Weights of a small GPT-style language model, trained from scratch on English Wikipedia.
Size: 9 layers, 2 heads of 128 (1 for keys and values), MLP 1280 SwiGLU, 11.7M parameters.
Each number is 500 + 50 x the weight over its row's rms, rounded and kept within 0 to 999. Layers, rows and columns count from 0. Numbers have three digits each. The size before them is the row's rms in percent of the matrix's.

# up: layer 5 MLP up, 1280x256, rms 0.0981, rows 1259-1279, columns 0-127
# down: layer 5 MLP down (transposed), 1280x256, rms 0.0864, rows 1259-1279, columns 0-127
# gate: layer 5 MLP gate, 1280x256, rms 0.0979, rows 1260-1279, columns 0-127
up1259 098:500535520493512498515562434512439464493462531507499498524462518514442496551542600493512444512538488479631491452560524565475529475419531531504437439512470500561444484483530563511394453411526565447538554493502503656399468431519562498613403472428532533618497488495442495469524517588477507464491583478381584496525554453512438565458413585592468446466537476584418521472602359463512516503457
down1259 098:458502531536529500489421526483484441415524461506537503515472520473511505518465529556507497433483532513448494496572502500482455450446455443509493542511533492555466375541429417496479498403476459510488506620470462536481529483495467513498479532566563532573533564489518484340498475559581469481547562439501559554534534511661474474453488536488486560527498527531538561565606465429496439425475
gate1260 102:478504467390519513579428526575465560461482546520572442418510566428473531512563506538512491532448438430471513446552557483467356586484447525513400501444511479439554536467511561571532450543484468488484554485415481510475534498504531498422522521466501615527454510459466469496468542483450492533474504551446520530499583523516474516426497557493582412476425446522508544559486413471555500444475
up1260 104:579529520519587546518576464480501608476527477425415464524515612448524505540484552418449520509440494438471460443486476510476431439464541507490531466411498505481518529455455523640526543521540440445605507508475565597430442578501499451461463455524490413481551517610584582501532490502544532511525401545582626440550475486561514433526487464474494505518544508423516476576535532581526502477576
down1260 103:579553486489541509551422468439491521557529480437566527471446580496484496450540540548587503484529443442448450553456478545485577534563464414486517389461553497483470515537394449497487574501495563400584609457498496521625472601518573566474510512528584492507518558539418505538469491538403545487532471462452504579559534523563502546559575521471524508490507486590561494538450430436453562444571
gate1261 096:531531514487631467539523514483474496468436438380545481416456572452594507557543444561528561501563428492486426520510486509581485449518467386466491473561494592578499451508439390460468501487558510565467480423476490608491457439454519521419500496492485486423458541457595577458401575518522526479547480487514553510420453454531590534509460519569482501441473405581556478520506426513525502506456
up1261 099:520523480558464584545540512489418445502508579448479430537412570509536529468507512521478438524523527491391529574521464555577563448490529429478508497569433459479494598620523498490417485518510575527494372459441477564625565477504452468488492527508543612505588481474500524460581541556524512534450528425514485476416510398540552521461428477583416580477543475471506513430535436473517558470483
down1261 098:518491412501593469532522535549456609480577511505555567471535509418449522569538436499500423481470473517447511447549575506388541531562386502379457542504474437471566566391436446532518528421581547458517483609371544518528464449577472475517530443510526497510462537461435536458514517594603469549423492485592517512506625537517496472530505508499568515523480389521514595512485563491560471477521
gate1262 095:541511476593468479445431548423570527544475446486554470496535541479459440465487496471413479465534449395516459537496525453509482484519533391522554489489575461542520548555471595438481507526429458571558517415467455484387448529522556408465459538458511443507483526528619466511548504549528535542453505556552480490459538494550484501452512499502465518531603652469412491556575474493422489484487
up1262 100:548499528390539528547500587463533543522433548506511552410348520403571641510598499529486508478528484492583446535531518418450466509606509442522478536534504563470485510486580490468485495439429489526569471499500526505448428483444532445535447502502508602528457482508454601495466529541465421610437565439601547568443571548453588465518463465534481483476501530540494478514513447549507536505421
down1262 100:517478469437435507517485534478526508621473514526551499514469474474445522492446488468487477491509507426488473515371600509489531480567518445410526498468489491545637525559498545466453474449613464537632514571499502459490499411598435491467466506473504545453460516519486449498578484573508463552428482567538438498471486517580473478455523429493543493433479457500547509569466498500542542578468
gate1263 099:576566495465490554486466504475535470431563533530533461468467493533491409485508425444444435458510490501540408490565453515482424431542482475432501410456432453484516539568439458394473529593475482562491550453511511510547464435485590433454412501557441566510575506539559526479489535536444577522505475497556495653595479498539529470549469483555512474585577467472490576435505526469514445496506
up1263 096:496509468542560536496544473559506503436434446461511431546485441536577493479496553570445591448536439545557542524529428491536474538548521540464562482512465507504589524475517451514414451531484469526551543458451476396404484490486486542482428575489519489415511485519514539466493527476537502530564444595576395546527528607460592556595600594594494504606567533515475531508542513562424488446533
down1263 096:506492503480396420494507494448566457472500441536454511551541497521495548468492490452539599564484553451403574559455491498482502455514422474503425566515497551459583560483538544542475523448527500474484466486567550518488440451515525521489515498487523534504441466546460442512446570493461422549497501454514544424587501484498512422527460521536467454517488467467488453630566470500524469617521
gate1264 099:538534517570473517490537498515522519539491612518444440525473495568606485413509509502431583457481529523548506455516429541588364547546522536518593493461520565478520592482508442494553419522464461556527523545426420574442451453513578527520555520475567543595488482430461513569659551411508465516470437584446590560443482486558480469475516496441446476562496522540492576415467394579578445589388
up1264 098:548436477446558506518448460507606452543539564537437501501506463476500487422521506552484484426504399500531448433487520520481514478471595528409450465496500502518511522644424496483556526463571489492567495473584520473514471525405564521448517471480564517485501489569470503505524522378472428462450420465515529531546534497610508515448614463506484612521481528551507480440507487528574494556592
down1264 099:397477404554540618514531476530508443428516479528460509501558491370490521479495533527351520529523486451544556461462461562456524486547531518428411568558563503458447517492431502565606446593522562500487537408562528529500540465492492521487510491406397547406535495513444585526503565504503540571474396467517421469465498447551432472370548409529567573467582535475554495523504454543536473519501
gate1265 095:613458490468542431465518565470567498481625518449458441493561479378461547505600490498527525457432451535533453482588532520564533444459513521476518467449500503430478460469483481496413571493416496526552504481559546414451443521368536480517454485517592495489618506567588470517526522519598569520433516494460545503566442581480463511492542479464466382416537482422549406433545517444451479562470
up1265 101:557528477516539598447486506571547504468478514477401477476481496500468639568577564490553510570481515500564542474511552450532496524489516508581467475535420425536552525538412478534498568604424426555562477578500496467458422524470530575544420511497519478583563435419427454533523525562552511468506440428409472518519566535452497547543500535438415493575539498567497440564394575495546541464504
down1265 099:464486559510518495451411431442485466577588501517521487551555524479473521504488544470447489498557512566580500595509505544575474519452489513599542513530463441351465511425456547571501455549449492477520504588448460526491503471514541570512497553511564487533485456504526448526507419419427452597454602528525462561549522475438518477506505541526406465567479439552512433526498449509563477492518
gate1266 094:571498496436574543443492471572551490568557553543518463456489466563506466460525476476538477457451381477476427461626502457491506424520527440544445520472528409625484491513444535525374514493455437530546507444491485593505470497539632477560546507478621540561527534490459504457452571456522570513453475621471484453501440579480516572547444477549546555566499543490489426524534595436429501471515
up1266 101:567487496508486495505438475422610543438513553500513511425514457348587458439460537496513440571489425422431550538589530449474490487444517515429604492459432464509445563532508493482491481389422513505532466482425497534562504465471554480489395473533514493511517462596447465467421461451461459560519533588548496520419506549444411569512495482506548478567491495566567470510517585531525521434506
down1266 098:505482526519565546415441425565427467520437486542457469458531530465496515525448483522555517494538449477496580456453502480454429576467467532536443558516484460433482514456461547564454571430535487507594594506544551570519514430526527463351480502464511470437479554504478561518466594596470430553431517574534551397443508484536423529464562509496459448570487423607519560567513550543574548611493
gate1267 098:606444583486554482558425583506476475475434527605480625550460523492433488479556491532513473458442406457489549413476532548499505493439549481459540538521515465481459475576523555517445534468451481473480599476496507487499534591458518547557438531492466525571521483463477595607518539541549501508516520481495525526538475528528380581462653497588483519543522497516414456532461503545553524562566
up1267 097:509477528498454480590522470407508434423429583567493539524492511445505551597491580468454493437479590486473384502445568453456502557525370430536498464477457569596475453485553520587487492385469544590528555580490417571566531562501458546490512538420541443463592550459477510375531532521505492468370582541458554518480574576561354516556545597464481484488481493483487475511571484520551535479496
down1267 099:503532586447539456528462421488493604585550469578541447445443563506462460524550463542499470518551442583503524468474542463528517477556469463554474443544468471554520436499506510545565615531555494451519540460468541549500452533438527517448442564450493596529414515482438563533502542410434527484463547462484533509531488463538540463516552544542499471559520438465465552460570618546527497464402
gate1268 099:559476465507492444494476484470575400452557475517447425459531475509485405459469526552473444544493609504576537491529476422478601434432501448540516538528473414441520565477522444411414521529479478492567505481527503356394476501544511482495410476500586580492445552504498561548423435560462522494435398505468576539454544432452544508554453565569513471547388552524453476448438442469498524525564
up1268 099:499544492536493551545496513534391488408529378558572429534409503451552545393540559472511482481426389494493478450538423561516534472482479432595545520458520448469474494506519481435556425539492551540472511504417575493457471401458513429463623531484501551541548527414460501527420558550460569532580553472500473492488474464491614524453464542504529391502517442419468534478568481511458470535480
down1268 101:545525531451577479486455521527431582482391479558460392491542519513552447462415450433402587562496562535528499495509532470537553456526363489539443451509468430507547525561604515562542585452495596467544533530404515463459542432457571545539481487501457589485472533441566517612350508507493516518496579503408574504448497481470529635478465476497580531469512499436442489459532487497450521462558
gate1269 091:548585455596380554461477471491480550476425583501518451550536398561398480479430399473476429538521520470424485470478445452487500573500493491579551481538512478529485455521495535378544463483556548518496473475515491538503504515416567522523492454523534488572503548490606513427506489480525457513471477496613524554490447472548475477485494395642581529533529526433478517497588435566409453564520
up1269 091:604431514488535530544378476415537609492538538477419485546447510537462597510435438488486533510596504541551517584449581517400506621440550486493508536663477535493584465574549405463549440503458551514519454408576550462586512583509512507496523508449533598557475510518448430508542587465461583506434392537495468543506534399487467395599532396526505510561461423526464502469445528490432443515484
down1269 094:507357488491486525451500459576502487398463468464547548521481548465505451511522472518545488454454473499468498512542485441559526456605541531547517549477505504489501472516436501462549483530595512559418466572530471549423539486385491566504565511544532440428618477467469608542543508544463527520502489481466455590464551469478433530570476422504461422409499448511433544483468527486550459540580
gate1270 100:528410490496612440497474524487530549508564426466446529456509482440516472443528501506473417597480604521466556439555519484526477608484515532571568544498519462531517509557527617491483507569474566620452444456494398530537442468517443552496451498452506441478482501451485526435497538575457519502469437488550607517555437507437597491562503582453484371552580550537494514446476489492524560441514
up1270 100:485480465552501524509536512465465538477489552529566456426518542431531537421366461499464494485427547575391548539499427462566535512402505504485523575568650485459536411426536518398452461423409458618512524483488530505549538482583508513460544502520473552476413468480518573525462600471435548552492553520480487488569496489447583517517521471508420541539523557453434547450425554504467457396528
down1270 100:562554485556545505575479481476573557501540497528493401450542503420481432544429439580490445583457560508525572406544353571485474455392498449558440496457430514489506546542537562581549528631508476580460540523480478446555490413442536515478487506496569547456565476550551509529473443503451523435549545437542441367543492518429567505571518462485471462442515486409454508582527539501500487504444
gate1271 097:447544515565536537514506542495517563564509399563559445540512572520548415479500438552507457480500560526491447545532461534507470571580428437447438509420567447489470501500586467492501515537483484527563500410526621467513457488419464496547563456418568481474547443506525570518579537516404555536380440522550496509573536421534509616426571504548510519497469471475463524466471421510457520470416
up1271 096:508545483566562534442468495448514497487581472518467431460495547500486569526454568400509560551505566455485524590531469455453468466513565596415566525471467471590423576450510471580498455516537451451484533437482515496570487553452528507452494505557580472526518481529441514442408563447450517464460519525609523532439477510559584460513523581474494543481419506514510508444468563561441537596480
down1271 097:486481554481511485607549582463463472537481538496501402515458447586451419527580527493529549680506541521392447485483472586470497491513477515449486541454403409547553516518441459609482532487466458472489538516458559551408440440472493512470523489504526521542470500498509569472480569492500486501593535573527491483630522557458554483598420541509534481538501547447467449481599547497507436512474
gate1272 099:557427493455548454541456572567508555506479471433493486509565540569461534480560396367492580470531483459507437525447489489505495484543551512441535550510426455535513521459487518452431403524481364549426578511497464410516421505475374375501514423353541459538536472451451574488538529501490497433446483501447549484494434527548470487516520514455560479503551550475498546540472463526511571496531
up1272 098:471507535523443588462479430483383485486527494549427512481420502477445546542530519570555461444451571492474566472490480544428533526491550477451544539567481689538562531459550509515554534505425503464551515492481493578533550484492553514388597405468441511498599495543515505488553540457490483477460440533539559412473484508488413492454517585493530449523415393485439493534521501500561506444441
down1272 097:490491464612602450553489495581495521486500420477543504465459530510491533514482449476498510501554475474422452437538488542475517466562494540503475424532450498536464528579461553564525509447479427392629514428526512550525546497524451447520430548501510492394497506522465616605517558512464529401485465507549461513470567481534517547503500508457544543470497541414513529576517450564514456480540
gate1273 108:489456495464569511443475516466488481466558537621564464474518477547508531520570564448537475469643594464476400456491436467434500395481501425555423458502497406542438601490509536538538495478497467470584491451606525486431417542508463439484552497545534505537432471509443640498529562572570559521558447546494518543551522427496583552553584486457584523429446487496438549547517494545576493496439
up1273 103:515475475561631510380545573443546424458537523481393485488506511448538485532534505460580501498554503540509638516447517464530536559517489456509439475562447569430481550515414502533585428518511474503482502482568483538536426606435499443533568597518546564490465507592478542472470500594535540461561448491445477488489478508535417495546522495478537533408500575391539596515531446510559632486624
down1273 104:485543474423567480516529462534439473640501482615495534447519483521511506528445507516462553474475573475535418477525382459431521371551445437544484519533506510562500485507450396516561410462508484500546420384508484518492522576422586512549515480401497599563473480551433471488516577456506620475504564504554544478461489540517541590498611382555552515483537537446498552535502451573532562501466
gate1274 093:499464497466530540509472561456459497526488520481505488510511536544568567427504445551435405503512372371579567452460466513510543540447477402457455467450440452525461476508536617387473459532483504574588457558512533521497463503427503537545488510461488502403495517492528465427476387507419491570396487419471459544446563492492555510419419498453532545547474621493503521536437422439504455478577
up1274 098:517520478590491502533477490508554598465456561518484482506470539476556420576528436474501493477547559531441484478489517580361446589536461510549446491399503596519442512592551568513530537526513423404514518520529537519467579505531498485604473520466424626491456583536490541508536430479579511487526475501518469511507520478548466584520438548431463393554494475477492516436460527518544475499504
down1274 099:420502526572426500451453396462515561496420483437527474580484518445585490587528542561382474543605460459399586426467605518441516505549529534484459474527556550530549503557550472510521596538539465497443540537439457466433444517522520546504485496543434548502510571558522472502394485493473546416596472533517500432378567407423544539474457539528502475550418431512524430404462470519482357468524
gate1275 101:484459416520555458419460494483521396578581431538534547450468480438498544499507546442410459561558614518492513380479554498441377513559524506480404447545492457512463534584473499503472486520479505493451517414491511488526590477548449496537454422392481515506439537486426541425636429467446488479538470509407589536441539509460566510509526565489545481467598497550510495436537474583493443517485
up1275 100:409515507426455569512443434455495550396609519556540470506579526543477448572387483506608554433471569455473520566582464522507498574451520526485544556436530544361603555449516501488547466497494482493497548540502569437523483543528445533472566421409502527456497536576526535454526443521560555482529407449494527488580518479578380426506577560537546544561549518478514532488566536537505553513482
down1275 101:502550460508473551541521562509524483437519433533462546449486463505482505479496496545547500537561519533531600478545523476481465469496652517503586539500456469448618527460465481480477482470543475581432502528571465481436498508591504512467516421441611469506518471507583452509447488591472603523471584519464511621529461577494474555442415490481497484480485561458491504499500468595559528429508
gate1276 095:454484491441510530524477491492416515590488393487417467610396499467422519468489511504447477519530446450474486580498463520452522495603421497484519453492446478527512452431497559467496473523495576571500407515473559536458471569541454486481600457520429541421378521488565474619492455530461545440477504503483549488574462526368484522420471579529593483543501466459598463492544492471476514473445
up1276 091:456546463479534609533530544484500494473551601511447566483464563528523515561525530576513480520486457444464463473576559534530479528437499445549436512540515460490488459540530496506551393519381417453452583520521438538547501546460472540551500598495428502443583494458421454466536504455543523507504479592550512575592440543594517504532647499438495432482523447590433506390483529546569535547490
down1276 095:439493650448449403554472501597557501503471474509582508549523431425505593509469503525474477439655495576455512507445467553539510488499496478524510476454535521478555521514449505451498565429557620561520487500515548522503518459499530524413525392575492507484437601430560523559533447578451463550520517459461451458525519514446504491432408457509477471514549496483533478522545494565476552476474
gate1277 097:514416479497558495426523472527568547515543538591589490576509570515512494494492467507540453507554628467565570526512494394484481532528431474502600508471564608445597504441415579515526561523557473435498523519416495419504529561460494494502492538463445521522448508544560568542591493464538528486437488550410490443528537367498488534472431574518476526538516510461441503437493516514454478513486
up1277 097:485528586484427454497426482493433543503512484533543508531509438477477477492530505466502502534490481464535526568467470523536507430525534568526435518530613480556449425537480481491522609565505539466498514558440456571551463549568465439362611514592545506483418482522433446526502479545440513486458488462470447482501496533408459497531499552576584603395468537396542608437453495598478447548500
down1277 097:518552589440491563447474508483438527526555505532478589499506503439537546481462516577485566626395479568620557501543495447528441507571544462535470589470524471469517451477528486443507525431456512468517480485455533419423453537577471444458554422486527530427486561437480477618450465486465436484423505591584522497543487525488425520484554425567545511461463485488518481498464571466597552472406
gate1278 091:493435554551531440511548526658543438545460407514467470498465468612461492518528444530487518551504559528376435442568449440474536532598455449493513470553496431470442538581513487576506463531491564520479528465468569466423515541424542486438544445460454630498467515482531628555583433432503555466441416593462500526416526528434563496478490502495431450440525421577473485463524478581507479456513
up1278 100:505466470535490495491535557508469518396567563473507577483490600457549403574518434533495572488527547494492531470558579412537440485573470433566527588493519448440459575527478550493593567486433529467541550520497602442533478501510462508549588411506653457535475565441503568545543679531487446432560429486541515456554495464484584570504491505486507472404575470569515484486534478486500544518523
down1278 098:486441495551525544418535473504446533584401555517531518522420450562444512615487459445534450511526531522532424521504552381505533468512459526489568532510575391542543549465556422564480540473550557507561536496544567558444409479500499524525532452424528435577483457476494527461584526493543461592357480512411427431523495471531481484483467428627420450448468467525549583562547480559459501550445
gate1279 104:450583499618487542539484542471620457484541459465501567427545488477432582554541498525481563515581469483509456542537526416662476430562428468452446504436453515527483508402465540467488479623426490437528546463524537550506458441415515417466493483554536490473550582476475554514484491500562586460426489518432438559432534470634536505476479496507549414458574527468499450532557450503513488446564
up1279 105:558539567488489559524516513487554573586504524499562617551416564500519433533526497522455582569511410511515457537520469441525499477533583431578570446455520508557472443583452579456447516446514503433555523448542533579507532547608546524441447523481553440542560510554578435543478511544500429504443532464482514509513412544490575495492466493568533466405479575503518467519573521432485467411497
down1279 104:609533515547441558476508498565490480608569521397537503495533424468506476536485571541554483549531472484435479414518585514531433551514604604522529531504452508483478530519550579507506461580492476460556544449475568524459524443528442416468517568448530444563471556497489449587496495526459520545571492527598565534473491429534588478435554496583487507440536442452507573528501539617536438532502